From a checkpoint of a small transformer trained on Wikipedia.
Size: MLP 1024 GELU, vocabulary 2048.
Architecture: learned positions, attention and MLP in parallel.
Training: a variant of Adam for these matrices, 6168 steps.
Each number is 128 + 32 x the weight over its row's rms, rounded and kept within 0 to 255. Layers, rows and columns count from 0. Numbers have three digits each. The size before them is the row's rms in percent of the matrix's.

# layer 5 MLP up, 1024x256, rms 0.0674, rows 386-440, columns 128-255
104:159165082158111092135130117117100052121128168122127139092139112094109162243102112151144109182154128147170076097141031130138176114167136103124092089146120171109131102146168110134100106115071130114123119132139143110178125144224139112117114096111136149122126122092118077118144125109154122112069114141089119160147155134169141142137161078140119106132107096123183145095154092105156137140106
101:122161157124079138149122116131145149094147061104189163088109123123178111097097101097141060103140121105117139174113103075116131182112148115193068124157146125138138144054082102106169090126065098117122145131129132136132098128108142133167084115164113148108164116082098121132114134138094120137149177112147192097110160138156153138146116105127103123151087168178226177136113124126133116146097
068:107181139160099145163159086069146155115116118113091153148136096066155244115070138166171141070159195146157097106100147158092172105120141140128145112206105173091134068109111151084121118132190118094077151105068079138138137158108143121093153136194130172136106113105157122141107143193120110119098084148097145080152161111132161146138158125077124079143106113117105134128122116096130140155061
082:098088054121090116086142107121090120098156134161101137098077173124066159127176091057140124085099164131125114115117113108153255164099138098155165187119133119198136102187075140162137160109114120149116125095119129177154122135209154141105122140072128131108100113158061155151099173107086114094103136151100204133175175133112141106159096116125084106104072086188129166156101157084157098149127
079:125129085195106103081212138133158141158094124116128115154127105205069198099066198100118139185156072143111120176118107177146168124130134181126084112104120087137117097134214150126149173146084103116128123175064160093202085135100098155119162050143139096125136116118124087195127140127131143111077181121072141154135130088083086117105100112089122116160110132168142127127139069144147147139082
126:164079111095092112151087133138165098128122135097219183103145143140139118154105150144084121205126089147097180103131096118154161102114148167149115119107117094174123119211118086116085108101144066115127127087204238124141164090151126151138118098072118094161102120143103143146170099180165156077165164147135185126158154088066118176127136131180103131131074144114161148122096111055095125192146
107:097143113119084108141151108099129082085155135132132131113148114199134145158158112135143146125146125185144088116115085104147165065140157078160139113182098157071160148096166136148089134153151081054152099124129088129162220121212129132145115108101134122144161113186114152133126103058116161075104152129088143140134096105148147131126178126146086164092076129161159160118120126101133095164139
079:110116239133114129164141191127149165109142081112130156189132130106175137168145074130096150152136099153141160125080139132153125101069083187137082080179067118191232133076139100154148147140134124100159133125167110106157163127187108131150100140054145107141143118114138085148166106131152141107099145124109146136125097121074154148127164186137188110086082158073230144104135130095130187173155
083:126146083145137116042147159120107127150124142126189114135052098058136155171121126111125104124156141085111085117153135179188116134131144151141131110119116108150106069134130143109031121209106105103137108098155159120107081149120138141148147091106127123118078124086151062160129145136168122126141128111146099149145161087141128162140081172125098173220097129127116136093149094142097121169056
103:058160150189093137103179132138160141108013121135130120080146129141129152126078115165118138156107110149116173158143111161129106159125093103139115114125113129084144117119137125119169114145144162079102164199080141154161134141106111117142179127140131057115114183164070092137077100069071152123100076152127170149125094103129120168091142115075168169180133127170064056115142108197153178136125
119:162165147130123146077176133114152147089105133134101128101194136151097160158113036184125132186129096084110093192082084129217120103133086050170186081118166138122198085183133145171095107130131093109126111124111100117199161066119116111130122106127127124108145133139119132135143152133062166125113123144150133113097178107125107097154096164112139142096126152111121133139167103114139071148137
100:106149176133185140065131144136142121111122153075175193141089144145108146066143117132151111134137079103103140142136123136146130131107077156139143091077173081188193103122119140156071102107082108129100084097177163114133119127048118184141065112057096113081083128127209076148102122182161130113104109120146107131106182154156107178141100112146089148160124187125155090128137117113159132125091
083:142108125193146125149140116138063081150083100144145091124113172067136164153116118077149123137143145120119135084110128157124105136101133195110095155186070136155112119136104158099107090091144205112122109130112133107086112208151121118118219105156122149085126133087093117177091135084190093131170094097135106140163150097121140146125119091100075097141113109151063126118134110175148175161071
052:113118131158113104114120140119052127120133083219128168146148156147164108164083144105096103088108134157164153109086066132153142152072096129151103119160139103170138110076122171142124115136183135123063090112126170115135152126171173172120158088111046125090110196140079135196145196123120195113140123146154146119159198126065112102130148044135129106086074092149131113092134050124128167126118
119:062152166127151138040158163101134095124066128120085084172131098126176135145132159192169129096165071169138129105112167190146103107098119096117177091170088117117112134106169109132181093105219166093094085181142164229131087073088123153124171092165118123196133161128104130158169128077071162115088142096124168082137121107123195186112115063092174155184115118134106122126143105164148139127103
109:152101076139086133159135155167061136091099155133154167095127118120146200147118103125113060183140097072108117178139104094142099127149117145193141125133117072214183088124093114142051160121095083129078118107128171129206100121145119157159099119113128117059097155137146140133081127120124137125105132132124120140125222054100088116133120153135069104179118157113099097141090101070133120189106
098:133082121144128139060156129107156161109173122116137142178075119094147182127155139105121153134069161178102131145090083125098255107092151164117092124182119153129137110096138110146134152100130156129085061159128147123130098136165144159101144147056130120209104157073104081158121130143236122115120184138115187168122120125133124201120087118153111165099126166129172124082063152092137096147095
090:098124117165114163071152122039129128143081127145151116036113142173096143145119174119135076142073130107142089109069098125147139106101147159201156141135106141114154109095058143197132153108138165096043109137128163179151144112100119126114155101129131151135089146080126126176046162100146154093136134122131099135087155116122160110181142047131121097145117092131135109099127096150127057140118
093:116122096152136095058124128105078108137142094138154094179168169075122138129123136083116116128157114076170129145139082151141145129128173131121142200109104125159125011084094169125121155143124133135135097073144115154118103149206116168102124140004132100189118173110131096152140148135155148091183132170131147123126160123160146148142122183145080171197100152151104131129167126083105150136047
110:132123091141095177172135123112126202127104109099155148113126164149169086028082141154118044137132132145103126155095118117167110169092107179157125186133128099174158087115126097124173145093109122138074120078129144141147102155096123142065103109177136112106107139150126128163093141187155120136193119136106099136116151122097111143134109145156136061106089161175130146161089123155137182176138
097:061173164139111101108119194120131103151108142124101084149109134113114159169133111130114142138152126128145174130144150223146121145104141216144181121177146113116073124140130111101136121203119150100173170204081093156117128208131102153144150101154128187125150123086087114120057137114111133122099142100106092115098135084126097107117187102092092146141111069130154191155135114168088107106111
096:161146105188044125170102144110149079147066124137084080124151141087128099097126148137126104112116145112119143132185107114147120033131109157116064201150109196095092167139171106141166114205126146128120133188084130162124119136145125127081170104158118104121171134134103155154138124085152121156111113101131114134133157155086170138131180108138117106140118047123137084099079128131146184098108
107:152099126108113097122133103105120109111191124139167115124091191127097167090153127094143091120133155142193119127122112109146241101084134108134128156129152172120106128184114119187150128112125131129104119120096099086146144118098133141096102138107110146121066113138212164146086171150157161124102170159122115169182110178080090086226177116134152103145105094136154176141166130073119130109080
073:056168167155110099125138131077136087080141113152125130082105098112110103208151129142134131142066142154152114140122108096145105120088169134122136159129109141100119104169151145154139103156065193058140189150158142138147133082178114159157180130143121135099139124119073156163143160097092145128080112091084118147128135159059140063110120139136130178178141055129097092131133128179140101174111
101:063091159182156156056141120114069158131109167127106111108111131109158144106102148136130136176131047110130075150082079157154182130116152117102124167119133126092183068146149084096151113107134156119110085125109135103169174071154120152108130111061123118126114148058124169140119146133248107116139154150121148049115131085092140131178159183144110125222109169126140167200142108119103167145100
072:131117059182137139155109109077074202149102098183098093126133131151172173114149124096123152121110120167130116145106130131187092119055115209124120167173122149184093083107095146062209187171161138110091106113121073185110111185153125150162076116173143118064131112099129125100128147126042121120109108167108117164119197103120132116152182145117150115167127073101112105097122096160160143127092
074:104134141168106139101133130133093091148045116119118144076176149104136135235087120148165132117133140127120076112088153086118139119101152174145167125161119149115126042120104156192179122097169110117106153123083194124136156135121136143116174160180089203123175124150133068130095133128110127110098059102143149132151162135110185148101169132126145068122087102153097123121115106179120154153136
092:115098138220071153132166149021083124170071097167153163116126157180114135112108141101135138109096126098138112108094106164166167111089117177181187122148135104120151084147056151239135142121156166129063106115127168144147158082145114154116172111142088140122111150059114105178086176138113140080146150120122144139140188117128123120181143100123105093151107057164152086121098079130120109132088
108:119127143125108160136154104138070139094109127106098092081166126125126129047135132140122086117100142090115146164107155089100117089100114092157168214132126129106165099125138146163170160118135112133090173150103109143219167165179135139102135109194128156108170141179134195139140144143079159140128107056110117144133217080115166096123123107136146102144138116145111104185105132207122146179106
101:128089153154140127150139158107188176137143149098081156156136159190145080116074153164112118100083085203093155128119168165189131124037167123151159133093145121096147132105151153117169148092174136126129080125126149164094111146053116178162134100124080101113108121117147159117125171141100109115076176116064135071136131142060149096168124103146151139143117099147112118168102105187130115122126
085:121143129168100162137163119108119093111092144127095099084117113071142150155134160117133120122125093160113114134116123125235118095140111143133088207191051147080130111164174080119201121163117149091129142215126185125108137146167122118159103125149115166071152123178116103142149101122146135132156119093134131104179117146111112123083114147125172128108093071153115151100144121099096209111112
119:175096132139136097123113113044135154138168160136157144104091179152100160150167125135116121114141104104116172173161107119184177099121146139131160113121164182107120166211071101109089168158136159174090105151093146097227094192163140118079171103094108093082114150153110162139063188092134146131082218083114093160185111167149134106168138108107133091137102116117165169110131116118139129123055
058:103112131161120145166080148141125096129110075185143135081093117119102096156149173100122130063148154149177138128106120072137066134013096189159194188133140184107141101144097134156139132088182183117100077084174180149108116151106151148159166106132085123139095161156143160167099169065130150102113157161110172136161142084061134145105131144139134143167091062163085105100110116156097117120130
100:104104058137124176175152134103134206083136132134082124085147183156149109106159125121097105141095071152084067204122070110122182127083165128128166177086120136095108117126095169136194149159200132171095111166117106141127180094122149185155064147149127092084166173073157131139111133098171100096126133128126134144118136074070131089119143101140166164156122135156117156099125124121120144154158
084:166120058186140113162141169105060097149159136132121119142136090102222173144143137091092013097125093120122110137125032109153129118126129094150131158138101122071091141122110134161102142144129140149093023123073227147118141118125144155162118134104114135146169159145132151146091163078160127106147152134065140084119149198121130153156115129147129173122141101123113103165151100080108135136109
111:089136148119113092093156085102101124104130106108163141161178193096121124094103104093127101192122109100129111124146134158162161056090110093142117156135099132069128092171129199161151221095122118065142135107099128190177125129121136140111111140205114124125131153140120089126092133159108132148136140119157157105169144057135166140118182060137074099162108146190159101166141119146166115111095
100:105136132164168123083178107063159103091108127127103104103156196103144116156137107135097092181160111186168145182152118175179136099076068201102081172168099113123099088194161105099148112166094146128141063130096171137101113107123107149106148118158115154079129140078108102133116115142185139139084074118115147163138161114134127139137140078145149158165128152159123088200169122101172171129089
124:140123092164038146101175150074160140148111077164155173070075142157182123119159084127143116080128122129134082136104148151241190092107120135143106115164139141128179145150114147157116120149129145108051072133091150114146093111108128126167099122073117139088105130147144122195150149089149149063139150152140135195161108190141137226116082073144148120081124087135126177115083114120132128130122
064:126121108141134151110182134095070135118134120099136177161123134138186187114074099166103135139132098124100111127138082172120173130122150174130143075158090078141113109142135145110070119178164112149145126113080127088137163079191102153071103102101129075098081141139133125147105111095204106081087168098064227135140121108098208132150150144102113192132088148123175152113163103138131167217121
093:115149080146114158063113156157124123050059130108118097101097094098157129200192103183187092123151115130158183125140107096138105181109104204172144103179017145142128011065137113150144146091129134098131092142128169139184086119103109135148158114135112139122137141201190119182173144098079152101128137109107111143157212053099162134112122085114105158175084098144162170144126112159107132162154
088:087105166151158107166144128108097144173109143144117140118104127117141148092147091164124131084141111136131129148101121086146153147099150132134152133137107138161152100141168155140136171121170152070169153113131120041139154169127117147129107128147097162072193160171101166106156148176096118093102103117063138061175168080124119143100159136140105097115105108162104074133153122200117163173090
108:173070066152088098098103170155125135138054126144123084078161138145119130173139118152154087141139149164130079092116116172180146106153091197142187130163144163097106153146099134101116063121153104147117111143144121126151165187107127122139139131068118159100124109139153143117078127143132117115111094154080127143179133126115101171170184077130131091075112137106172188091109132054101141134110
094:095130176127132117120150116117117177122151160154145183111159090156187085088130139098104121185138143114070076120092117122161133086095060115118129093148138136135175123102238149173156132097088129114129111136162204188124127078126141153162168114131103076127098128075144068155147113119149123130148113088144186159125125126119157179101186099142193150179133197098115106120122103079189118158121
099:097078149121127124123105102162142074144063124139137128035074096109103125148090165115089149170164080130113132107163142120102165091121076188132118101159134185178099067119139146157096145130147088009146112127129173145084122176092124151178157127095139090180125117141120194149137138083161128128064135154113076123217193073141177170126141132111099129151127062121160104089134111132138107120120
108:152045130154046096169129115123134168114147076136168119106181174118152164171168131128127148151092146179121152159123131148160124082100098127156123102139138112106161134181135204162103113159195094124128118088137084095155196086110122128164069120077128109130128107163178056117108121138156169102146148142133126145125086094128161143119120156154108111158132115119185205123051123112124067172134
101:054077151131155137182157090128164183096132115133080152163067122166143095104129145129149147100168106187138111109035134146221191119063110124140159134129104103187127150190114131071171143107079144121108118100120099135141160109124141113137086135125129109089083123116128151167117158091070107113144138194095154176150103094102139136147124108135188083125098172178112200134117090138108174099131
104:169150059148126128142153117115124108182126186123145161149163149153155140098139128092123104144112111140102161163130092115125111083142117140122132118136130146089193140067118124141146123153179068136044097147054145187108131099147144164121128120110105104182136185126115068161134114181131136129135086155141112164194158134141172155122189162090139147103120096104079105152102119083167072137159
101:080123147091109111077119134068135082096158143104176182122095135160123115147072101141133132145140115122176137112148075130154165126132132139163131092232097195140105085095085093120030127154129152075117095131129131113159127168149123137123132118133142161191100104129133142103074100155151162117104165061112047098147152103168166080151112120131084095128115098147172154075129110151123130124172
121:139136141148117137183142088110194191085161085176131141128159133149200127113134083140165107135030106178108155180082192161200120137090163088180152143158125126078169133176098125088093150090162123111100107111154105131128157153077136120129155121095110107131153131140143091121079142165069144101180155079093134120148141090105125112142124128150090082104110201188114111139065123157133097135124
088:119108117111109125145169073132139124104135151089135165091132174188190183146136092089146144179116078150094113093109092172135161107121065119131137124152084116121212110127134136160099147086164115112109079142140135097130173063102134118119141130062146089143119145093099092108098103084191156125158145176140149146061152114093119119157136172153077060177113183142101089109120145057159145186146
105:126115125108142116138121182099172069150086133128149140116194164159138088231145030107135143206150112096104134092037138137147126074078080165167139106141119111180115149136073122187109125152086121133172173145114058140164131099093120124160160105122094101138165111178092139201135163117106141098122177125144101131162119142167154146109139123109172105074075079150125178145137081141146110142183
093:061070131081104138148129102148133124103130121172082194140161185118212137144148123106103139130073086147053135136156151087147140069120082117172152061128077118115174093106078149149121085100089094137105051162128109160089182088096110159147115133045116125090141128105082109112165132122181124116097101164154205077107164134131129196103134153130093125167128128110120126176127130115111141134136
128:146129112141099150194184102071194096133129121139169120090164134120147139124097126141131152192113099148094125075084127111147195075095080148155130127161155138129160168163076118152089127091087153042123141113084099098126168112164118122157108097051124085139108103130144145212108136103129158082177183130102136123130094168157140133102128139127145129099112119142141100103133111061200085119160
102:122119161151131142116168195086081131125115127134165135090145083148125181091123212162116086125141126130150142168107112177130081138041142129142156117110133120116094145126170146097197114175152181111110132112129141174126100156138120119121135097168115100158084124112141143122155158103079144113143136118071109060140121116099098137164142069113179149156118148149093124082089106169116125117074
101:146140116176131137146165154152082123106183133142086098139128120163148143113135176116149067144110105157123074174138094165169110093116131168148123139144166126106117105180105123101059119111153110103110111175079154158138156150105117118140164096109118117051125143170088144139050106116201114112094131111043147143167146101062095162152196105105088076158127067080106125087110096140131148092072
# layer 5 MLP down (transposed), 1024x256, rms 0.051, rows 386-439, columns 128-255
105:106144174069114158118149173096189179087106135132164118141111100073089114095102077131106144098133155162172230141070146113102140122134097120158140139098130124128156099092078221109170118165150105107138140123148109158088152180117151092199137098139168083133144098151176128150108147084051181145144183100177102076106078111130095123130082167099153160123166130105113140124063117108113055173153
103:120112158114210129122164169162174124122152159174108113143088125120045177110227163169090145112120069070100100133123126129116188118108092164048104119083099140118133127167180075153106125153143133121162093114155128142156170108138145112110165142104093175152143112138125143064095098135201108169122114097118151166077069115150107158091129096153124074144176124163065129135150146126156093105173
063:132159096115172120160080121120106111149183138177118149121123113098127128136115138094113145136165121151093126136137180123141088122150090123058117139130147099124118115134115130100077129130157143163160137138156140121066116167070166062198097233106253110121101121160162127000133135125145086147156098196077127100096161127158106143132080127118104072145203114068099124128160219077131123121180
088:138092179125113148144128136159109157166187138139126103132142114137155111129131122104134176166149146099060094135130110144132061123142117142074131069106182113136099134139130112109137128149128123171161098114099142160114121138122135142110176255086166122054147101080167127101184148185185138114140131130175149122109091091103094125145095097115161119136134138121115149112128255137104126137113
067:149128138126151173151092133104064116159070095093158187058132106124154156188111143151095210124118159125139113063155137096153082122141101142087144123145179100131108136148060155144056137139147169158139116103073135172093168122093104077153116255120125108187128107112114103120135108152094083158150090099178112145127123116140183109151086137162100126104204171094095158110147153151087138114168
128:133105156160101135146144084096124119147167135156107121174100133085091147065096091088106122140199154122127159118066130130158128119156178193144135130137131079097123140171142085130080151160131117135146172141122171146205141188087151069167120144151148090133140163119136153053142107186162169124099137145191174152128108126149121106097157039139126152205133150143079176132080131127136158121126
110:143098112113160112140117065124157124175069107196108185139151154134140091193062093120131090132140154134059139160106190155158089137134068154138129112111112132124112097104145111088159117172100123131122123141155180150134079082121115108142120089131111109108181091132143137170198121176019111137179139078185100164127074162134103180083078102157156154111095122099095090147185127181146110114141
062:148209125108145072122105114120162130086096156111096119127060130100168162106062139104083089070106156100096085149173108168069114134168139105147116128099175129134133169086157116114144138112181122135173087157109134146090070157090146134123100203111138092195079122122137130031127101150104087115145100135155058122147134144163138102147115119091180198123148138081110141160169205121173104162158
084:155126124117082172131173117178142094008129158154149171047162103129099121120130108187080139137135123119165136130120095163074129125126119137158071122084157123201141107134139087190104125119108153133130110136146146084151124120128118142123109103120229110182110104139133146063163106102110151170072107104087157110116130150121169143120134148141091095108153121157153161114162171059108171111125
104:095093147160169097148195169094084127173133146172132062166093106155127112112122066133122139119170104137125129097122087119098099117092130080140114100117137096094097111162127135147141122110123096126107176101164163116127128162181125086189127145133127155100114148100180107134139117107115142129136197154159169146053118166104091181144143129091182163117142129123139128075159107162144148112132
127:135112188126171127119104154199122130118144100080085106122144119110076080196209155155144165148154149136177105143140086128169101140123071136087098126109105181098143098119169113149103143159100123105112045102124161103132106163111081173189165132172097130095156169133123118150132067159133142135104116145130162134156128148106122100119118112179164102120181072118131080120125129144144138097127
109:116118109128139073115175107163143159140081108126117154142092159173168162089119107164107178133140145121087103119107138122121106128139129079129205062115121163158144169093171066188158137123143121124159079064175094112168139149142102098116121091135096138151106129144170172088087109119114133138088138113119099078107078155173096108115132134148107077131096161181077103112113130102195124128115
091:166115197134112089180131071125132121155151140143109114119152140169080128161121133100111134128079120159124107070154095156135157146159092120190136133146156126134110102160166116161160081120119157172115168124125150085100172183137153072175113135125218142158115119132107120051114093054133179133078115139125041156140132110116121088038148149138073086136190135085150131105087146067204146132148
061:096146111116105109160102101153128108157135082165173113148132134156117093093123148085119158124089141139138167131139138152118112113150119137031107185083118096142142104148124170147107099101114153115151142172114148085071097166135159100115130255134242130129135184137137111050113042120135156171106144118180081124146118113170081139162137135163093168137125129096139142130150239127136146137145
127:114117173084107112126120113155129100124103154060098155117114119143112102132146110124134097145046111144122124176220147134118134076063087153078142082090105168169119130162149148176099105159125161150091039099152094137127124087116130169114158122111161122131116139109102205095129088144158137137130027140122091070139126110121111122109143117171141126107172110122135110111148128113168149075110
110:085090205113061054092136155115189144155123141078119090199169115153116080147148140109106088115101140152151136144133116125140114101075107166173150129159123074121073128101084154134171132118137170126179173125165103100131099167119122115175161115055127158134157131226159084122134137150144167137142156096144046125073067130131170146138044088147074112141109142165222169090144102161106149150179
097:143120114107195156174161107158078107166163152109111124095166086109109130083124153119133183100125162105113117132093143106117093131096168173081130135131142164098097089142119130120194092154136088139151164148160134129126090125136123175083080179059146150131080097177148108184159087106109102130146053081093156081148111140126144119151113122119169143132224124115086097121126206181102111141122
100:135136158153145124144127128096094123111103109124151136158159149143107148139110145109072124109128132117134140072135143181115127114084159111175124126147178154128179105140131125153103109136147137086146090116097122140060132170129115041103111084089149146139127164112107148097083122142122187161113093106109129098115098144152068102144150112183089104145113105106129110168164099126144135091104
082:167128147110141110153130096095096093061092135145122159104133152130135133117070099129032102099157107118173145085107124123188151115166129092127124076114060124105158119099165108169084131108102158132157094151106146154077139101126104064125174178165185090152162154160122120111081093159122145136149110140115166130119140108114136159143137191148171097136091121120098094105166136114187132195088
102:141103121088142121138118188123134111094140103125095178121110132114139131159074144136140168136201150120109116086114175084117110131094201095110139079151156101178133145134228133149075121109196093183107110128186190150128068131171123156149126168140144179169131116084092171072091216151093144169108113156112151158146138149117145140156187149138137132122060114131130110124110155141138043130124
106:093147113156148137122107193168103133068084120153077159068127118121148172108146147175150168095129128167121128114145190112118111063159090128112138132036124114115121100149129104106134158106117162109137172046108113073090147064101112090118132116138171109133044126093116106129131135155082150138179091142129161119141137082085155130164136101069168080157146119092194122119168100108116148159086
098:137130086109061123109100167089147174132147106170195127160085155132101178107166064136090094164095146141110111143136113167139127128122128109061092161091059173120169184087129200142115110153113161124140137136178136105112168081139130132130121137107142126138137187147208131077125160160104149161152135086150108133124171144078068132170162173144103088097140068109186144088116236040119144088116
092:059159138131133142096112150177124148161111121183117101136143101120064202133128128119111156121155092109131105103159127153140135155146168104094134098167146107075065162161093095116104148085101125114156090130131099172137096068210119161127154200114142108115110136134116190076189101154058165137131104133137141170165158115108107121177100055150152138135183128085093124160173179133120175129129
060:132206131108103148121130138128176148139127119129101159120105109095131159111149077195099143116152110097099149148152140154072174146227171159074129088132070073122097148161141093105160150138070076172123149150158144145139064129148125101143129168141197139103087129143153176029147102142138048174151097122137122108166140118095087188141101124117132137087179128122109072111146229100087152133142
086:132139079143108112144139137179147149168103142094094097091098129137112140117153178100105116161158178047135085091115182133142095130192120081022113106097134134128117162099139120068158136147114088097126167185156117147142111176137165159100148136129122152175162079148082173098183104205172088130181106197172120108099148096132104142143117128148102103102137155115112100089193129128187112097120
069:080024160119112127105111119121134124088100128132116101098149096137134165134164113111039124138140133160109150122136195113123126127119057104167111164110148141105132124141181082135141166152168123123132110177107105102159151153151163095109121183155109166140161168139096145071104131110065195176123132169130147174127131089116086129116125071142193067131111112128094186135125167140130168127156
072:135170131116134130091116099126151096103101122109128138121143152075101190173132148129093120141156080133118145117121152123130152094148147128099082162144131151112127108165142153135106165129107140111145121193131137076122153156104124075123108239120255119128139131124158132046133035092153126146061090110171167132113083111092197153121152102070097091147149126117172110101164177134153088151142
097:126116184171130128171138133107126132130131087122140125136144154134116137161129165100115134092118136128158165109118113141135147121084145133187143159153171102110172087124094139165106124144129142125126090113099119131091120187139070102117102082113141168115111160117091151144088139133136176160119084139097107100111149121145065115089136126152106125143148097118136101157135134133143146092135
118:151168093136143145074129156119160134101141129109164198098138162141133142165143084074113092103122090096109139147126139107124156091144098133155115111132158145130151105118129072143086131125131096122064112119164127204170097136186124112110104103095129150160103106161099128101177166133194170139136233175095154139124069127149139158241087050134089082118137111105180141111144103079173171156114
098:134106136148076143153169156094161120081108090083097073170150123133122192056143106208151110211121172084137168126127150116136147126127095065141077129111092101164165119158111099127101109096118156153106135141158104207071159145093144109060134147142192131134106137151133114057094106111180138137181090158115076169133119123167147100167085127118125107133157071106113160119178167139093142118143
084:158124104125119099164154126121111134080198174077128117076120095162118163099162102135133159181123147103140131121129128076136079072149120075052019123137129166094159164132146163122182092121121148094164145137157168073134129142175130081166143173093192136126129117139132113097157117160099149156114094132122050115088129154111103141146140173135143120096180158099143096115160255081155172142144
109:184096193184111145118161123174119125135198148139090124078178147172124133157074169100146144168123084098180112108163049086091132110115076043097112081089116132111127117159105118100111139114130121149107074127166080122103140071128145106150203156125166111127111145102108174044133154086121137119110122152118088204123123117117127101139159101133189147227105090126120163135094161152128123123136
064:120186144129135134115061115094113115148110128132147130176142097136114136121118131122126140121169124122119196113128139129087146129117126132084182128129130108147124132125111177135123146123087099118146117141173138151075089135125161046151122205155242162115152132144135133076131034114128073171136143153138151111091161116143126143134121111131098159114136143151108127161103222104125126146120
101:117145162142111119119092169117120090052149117149125094114147114083091090151186136187121091182106075129169113132121138106163198181192136071096110111150083177075133139077119124138150160144099176110134145162178148146144087146161160088220116135144118118102102115130169098111110141228082116121131124143110132105126097128108161071118132065158137109110136195128120089083090161116125094127156
081:141144097161128137097094124176121125085140101111098156119144072112124160132112129121135166112155099060127073147155164091125145086187112088124141124081104108149143162118163145195134145114083144158147190123142140095082122159130133089131135192171185169134149115116092147080126141122100086145158159145112150103144125179128120103172113190148099147114128156061110116147185213080110091167149
111:128106045084148093195115098102120157137076098107097063144136115107168145072185145102145148166177075085132119157139135161173148061093136138128135127131165044158072146155130167145134208118158096135147112128106166183121128120177115110141114215181100094052147110132169088084136038123135125137169149151112160142107095130096143086153120114129126104140131149168072107200123095090115109134116
091:060079120145092130148087126112133147088115094134119185176075093166134120081089145151098116136135222162106137071111103150105128107114170117109131145137134174122108115113172128169117148098150103114181109157140121095086140090169140111156111169142138173159099055103136158114108157125142138122158116153146144127091109115142123138112103149156121193083165110115124170113105209201121095165142
125:168062103157156111103117123140170101105171138093090115063157125120179115158105103113098069158102120109192149108107165185153156104121101120173119104159159086119186134173142131151142113168160087074084151143057143154156091105105108052129118137099154083120097099138112173083087130169177178110147154165126129129093136044163161148136149132141084130142154136154138151119137123153116128139112
056:105172181112110181129085120143130152105136145144094179106128100136126121143116126108129170125165145135118148181118108140101151145174106136059126108151158096181119085133136123130074144144133153116168116151189166133125090179117100084171121246110255080133092128153148107060144048160155060158102142138179155176107106102100098118117137119126111108124204154121164162127108255110120164139160
108:139104206078146061187128120092091151154126068137110133118119090110137199130110170134130136177108101137078062092104169176119135141147110100115149178131175120085130134134106072130154125123171135106158120091104123163112193087120119104052117178164141072146147102097119110104154122079112091149120068121134133132142041147113103145166140119153160132104153152100074082139114161136105172130133
083:130132071084142126094097112100117142162132115159077121102100088078148159126130125100160120160136133140182117108156120195152127175169173151136132212142169122117106131130176076074114178111109208105159168147133132109098142127184083108085176135181122141142160138091122183060137119114112102175131070168091166165071124112080114119153103121095111109115171099094111107166129185113119113121113
103:094193094098108143130122085114185121117076110119061121125147123073126082149113104137111153139111123133151186150126115137134151166229106131127158117083110120170108131129129115138122182153196082160092152184145121184175078104113137106148179132164157101134137157090119057085082126177114111137151158160219141103131147074151102184106122066051145124124188057133131078142134166132155139086146
101:149139088129133120173131171134037123083157125138149140169172122080197094127087149138146130144133109116152172139155156139144158129189111166099120159187128152097063103182153111111153132152129131128180147154091136108068141195108121156138165117173102151148101052056062117068093172138105111125148109099063177063104153122170107120083141146101131180134143110120155178079102147173165146089118
099:117130112127102174174151173091108132141136122175143092139113138099098157155084117116173115171099094123098101148122107127150144148117121136130091096158146118086130118111145108054115117157168137113136147083058114099082136105137155177175181135167144186093144109089095103136105133080171135183136097109125140135136094207152142064124133126084133131238206120160127153120179159143141142092140
103:119119123081184125109074176179178108130145116210132187113134159087142158182135152146127107126158130188085065174121131180069087142166161139123112107107115105139129109111177110097072125134130085146146129157148118184169133125098115102136093168139127145175148135115141147130161147094122120074174128162133121113093112105044126095163123079095116072104156105130123108118084149173093157154149
094:086133076108155150102091098115165102110123140114142156096142099106052119131057078095147130171125134149145086112106037189100122127182166130123146082148132068123132121091126111163065183124140174102204124150122149125158124090110144125053181170168177078137112151115118126175122115191059147158116139133158188162103141165102123097116186202132135219118099160154086146116141117090107104129124
100:074149122122123139142127137134185157179165167132140152137128133037196189104126137167200146139186092097100194141093145117140124149158117099098120086139104141019114092138085095128108072153124097091118152162138117113142058121113153082126149117126173101081126139141131150113198132156146048181067095121098151120085163123161157163164077162129116154019160149106096118120086142122120111114153
112:148127119115215106120151065094104131113096144136108095177128173157102078133095147139101093160111134084099148050120134092124168121059063163144113130143140122115112147118071146120116130114149127124102164109109108104052188114096128063088147145148111131108150125150103077138173066149129116165171065099098157107141139092111151126136136182121128181140051103136128153122098116131109155125108
109:078182151169083166093147155123129134140159141163116191121185143117136121117116141106193138100168116121097091154131123145058134181152066107182140133103164076167160074104114137123148145123148196100177103090085124124137095106143110090143171165093121162129162198095162140077193120154112152158202131124098123143115146092099111114132158160143126149097109122123149103117115177165152144147158
096:098108095097150158152138156103105091130136115111117104153143053118106126125148141145134099159102201115167129158117079149147109109139157133133146138188144167102116182143073087134121158172134149117166076165101172112115140090190169079119150062182122165167110097088122090083136109103035128133163133150119107137124141124130177118157127126134141171130107105130122132088182085188127124072096
107:095103084085184063144100116125107163135118080139084119106170116076115125113126169076117122168131170110135104159074106115078138143128166214075152107144133096098113113112124144112164089129166100149158152121106164161128144112168111169143069162128115111093125071075174187160154102128184142089093061145139109173139174115113095155161097123108111125117192164079132139114150191131099114148134
098:142165130140155143126121113124140084126180102157084111165122054144132163194136150100127099150135127167151129148110154114154108075164143103117126142161130109107170155105151117106112123128119089088183146153116152139165140017110147059066101125194134174120152153129171194114157103142136176080155091104105128136179078144097160124179157128090157170122161117116070091131110127120120101114130
143:158124164099143107141130209164123132115057123151106081160134144058134114136125193157092111088135120145157144129148082204127125111106131155102153137116112190143154133102137107118130092138050204122140141114118135105166138114063146096130197059142069111132177118108045136176149117177128128082054095110113122158113154085162094165154126099095127076089172107112104103129139099120133141153072
132:144155095121103123133125118159112137131128142128138124125207157197112065170129083160114145133177082148112183109107148132200133127138061128147122140159054088223159073138113090163151187106157058122098143157145103082147137142118117163144120144080116187101115113193126159176150133093128132138093115097133153122128143057140114147125132122112070094113114095141162123119188168079156115186165